Each number is 500 + 50 x the weight over its row's rms, rounded and kept within 0 to 999. Layers, rows and columns count from 0. Numbers have three digits each. The size before them is the row's rms in percent of the matrix's.

# layer 4 MLP down (transposed), 704x256, rms 0.123, rows 36-43, columns 128-255
097:536489554355469538526539443517512450464553428502443512487454454573454563567486463451586535495404467544515363642578492542533396428515488496503512453478535571445509452451467559476520454551466455445448527552492519524487510524547478581527516471482493461545384513432512438445479508485525374470500535478567536454521497526525573535470483516458550563497479479437455505520489496452448507523528
097:507562557500429474504463415564525465451474470501471489577503504482406413598486601473479433566477565517484570497460451477513521510427576538443499544588478453492480398439519504505536517566528430504456496546477530511447395508512517461462553526522498458453529430476547439531472536551540485527449553558617544484445477536441458468508359513639454439500498407490501507542459497471518537463515
106:455475422394494518483425432595446527477530586527474457542584485608533512506569467440502592538459500482525442486563565509412633493430472546487530484476441465491435508517441490473545530546485618606542475550448507509501458491542514451405498578442485481443441600611472491490459443485491451532471500454434580474444491528461547451485441439561461519442502532475517487532512582414506404564507
100:510598544459565596453478544446476520564418469508574344435444580587492587435498525539551498475568456435480582504500509476455513465568487508467504463596503432479456596518509524516444507441460422526474544478370453547436477559504478465486523503497427448557532526506450543554460569581456517562526479449508469501484495502541470368450447419443478522526482486506478439465493508528604485603601
098:485526543457427502547499534492532513478535557527443489472449450509432297470417540488472434474506522475434527463560400421493525516522501494516515555518585498534576495561590496589434455544487390515412519530461505442521460520472391621450501511512566540494482535503495524538517459476458505528445475470470454525463515399484487599465430540532576479515505548448550490522452453469506474479507
096:517448560547527496519544515513511492497543451485525501564453553436504513507530443549493538572514478454568477492434441509519504485482512509403610514507524646583537476522395561471485554413498486543434412463521415442475498480483505535532499526525471499480502512506580471540456529455456423515576361499540468517499475518483451558480535548406605497491585468431499491527531556554502476459462
094:527447586505505526529463563498459525507462502511473515561529362515506563540431557586492428471564546528597572488653444511438470418484509575455429532531495517494448491466509448528559528547530428479529495561557495417562482458529493558515539488508506501518520517405533475448462446570550533470505543519519545542536550439457541561444460472518526561497521446535494439378503461393501502555492
104:498481525436431496494478551545472553497467567527573476535527534524604463436570514432479509548498517475564513542534534587444557592460462496545581505518456506446488578451476483482487559563493485493534530447540519541495518514467489567437519510516532514421531540472536567618533471498435468452596603486532511497459506566480477565542492522521484597500494493629563521484451581551566557439435
# layer 4 MLP gate, 704x256, rms 0.135, rows 37-43, columns 128-255
090:469584465417533473475477481425524505499479451490542542485452423515540438429442442519490364527404498531484492516452567425594536485505586476438493489479491572468483538502481487561488542432499527516542464605450429526488494475508517512458515467485488495498475522462482478493551385438480406467521473600530512514577515484553578524530437528494405442531418546494578559492526496470487541477525
104:505547542528521434468427490483414454570541513529495487468479564538566471591557550498453391522557488449463456455458494547464421418542485525554508534589495499490535506520428522554556603496530507523473466493444510499515408525494466471471510446563532517467500529478516432453367469481525346524498469530400567484572551441378529537504531501404531503457534509508503431483549503463398480593417
102:475501560369521471593512472508495507470438474459530506527481525443488472458510455517582609596517547547437464416672514505463524527458466566511547659531566467537457456422440466533456508516466428456592554530475532513427550518402498553421452573457497544484465485486514503514502498472484550532427516511584450508517503427510461533490428484513346550475496518564517479506525499516586455494581
094:402612483574457502510555552544540597424505480497592558565510504566567507483620477446445536507512485434461513521505526475489495449545526445441567454533442535573565411537530588507539549455523506544446424512490430425452371514515471469473554514450553448591530575464573484534511411550441495491450541532443422576512559503497434466453504526477456487604510557530530509431400428512460577555439
105:586417555500548479506510525532514465474491550456499499497474492511476537561418490548423490482492485518541443509472481470449497465513501526453540419450458509552493517598521548534478520518565544423509490449569579480416457445566532414440594501533517453416428483536515583560533502543386546487426461577551491507554428447472574453552554529556481527581472574619493492522482469464545499547452
097:596555559457498532474593521471508497555548483570535479459514518510499517544552474468509448440553447448534561495548482448538507383496534445422362387449446630395487544531427540576551545543509559485559496519509556514550506496432505504529602556445483515496524529497424593464479502492519482429592421544531404516446423500557527459421486530489481520517524460418527467578482552445505512530499
106:500480534496463467590490475473468557572476520444574463467444645563492588522569458380457499467505514504516467515575541513439431492466530431477494400445577495414537476513486590448452530498461445515585568573574452491545472544585515521504464562505514545503444483512481557514570468457478491481556433405570435441460503522493446492494479542541463511469521461618563502515536610413497522528522
# layer 4 MLP up, 704x256, rms 0.133, rows 37-43, columns 128-255
093:468588576541437554472497479616402534531518548487539448506513588543438536526548567518484512500561549473526576559461456472437513523534429487518358436484543491555453473517461482568520455649534506502428595488580531515512422515430520458436521551560564435511550522510454440533437567509494539580530593415487582462457492548495519491581547487424554540478604479497493403475490528523542490451559
102:527590503449370456588445419402470508579525511492478523479469529499556473510541477524573513573508517457525501509463510509459510447441581432503432536591502522459539466529483522604468563472451481476473464569509470483504443490517483490381499576492424533470473555494499447468364439488378400514570473499529502478566565469496601552473497475472527558474519544420425447588541506505495506483482
100:493556572508570666465524573425546536610416429493489532481479517491549458418463471500516531418483508453517498532546564580459485458534510505410540443523483536445521515457493468526456468462468452559543477443420518505490562579507543428419480533554431482518492520498468534424496503527554477544520550467568439475475499469557493405419471361557498415477514556506412466544589511516543539584499
089:435478671466519512511543512472508541489450486483511573482467439485446487490456522515450489499582493440463536442474443501475584369478465475478477451483595579583532531533531548476531481566468451607433429555480541415499547491522410497499462483472495438557509496466494470481499512470510542436461512491524518460559521470458535427520501508412580539473490558502579454494476540520507544445479
105:498631502465473490483480515512477494566555419513525496519526554607512487488492510535509445585496473549474573491513434550488513527501510453492559492508553505541487478409488478540557531552518428550493479518431410523567532660445538521553422477429535489536490528542478492517504516501595449477595456461486494439456470428512389480556591464501516454425450491412519557485509503557408439411445
107:517523518469491525486534547454538455488589427550580462420476500545475539556549489473505469462582518473490566509531535456565547425508534463427394445478500564399510548546383537530546474482507583479549499520518438461575542444463509527527500574447448519518563511498467551537522597481509421453610471501587469511461420552570612444451524582468517556498572506439496502581481623457532464565492
108:605452528488438509442451474476426526401530501503570585529503521506501511497529580461462562451447457464436523487522471502478502458555442549539481454499405554376499534512501579484525500566413507579513480526582484556539463564441493374455454597491507538480491438463519481445525473444447513500534525540515520547445449414508432481509536459514410432454377432514488459547555567497525615455559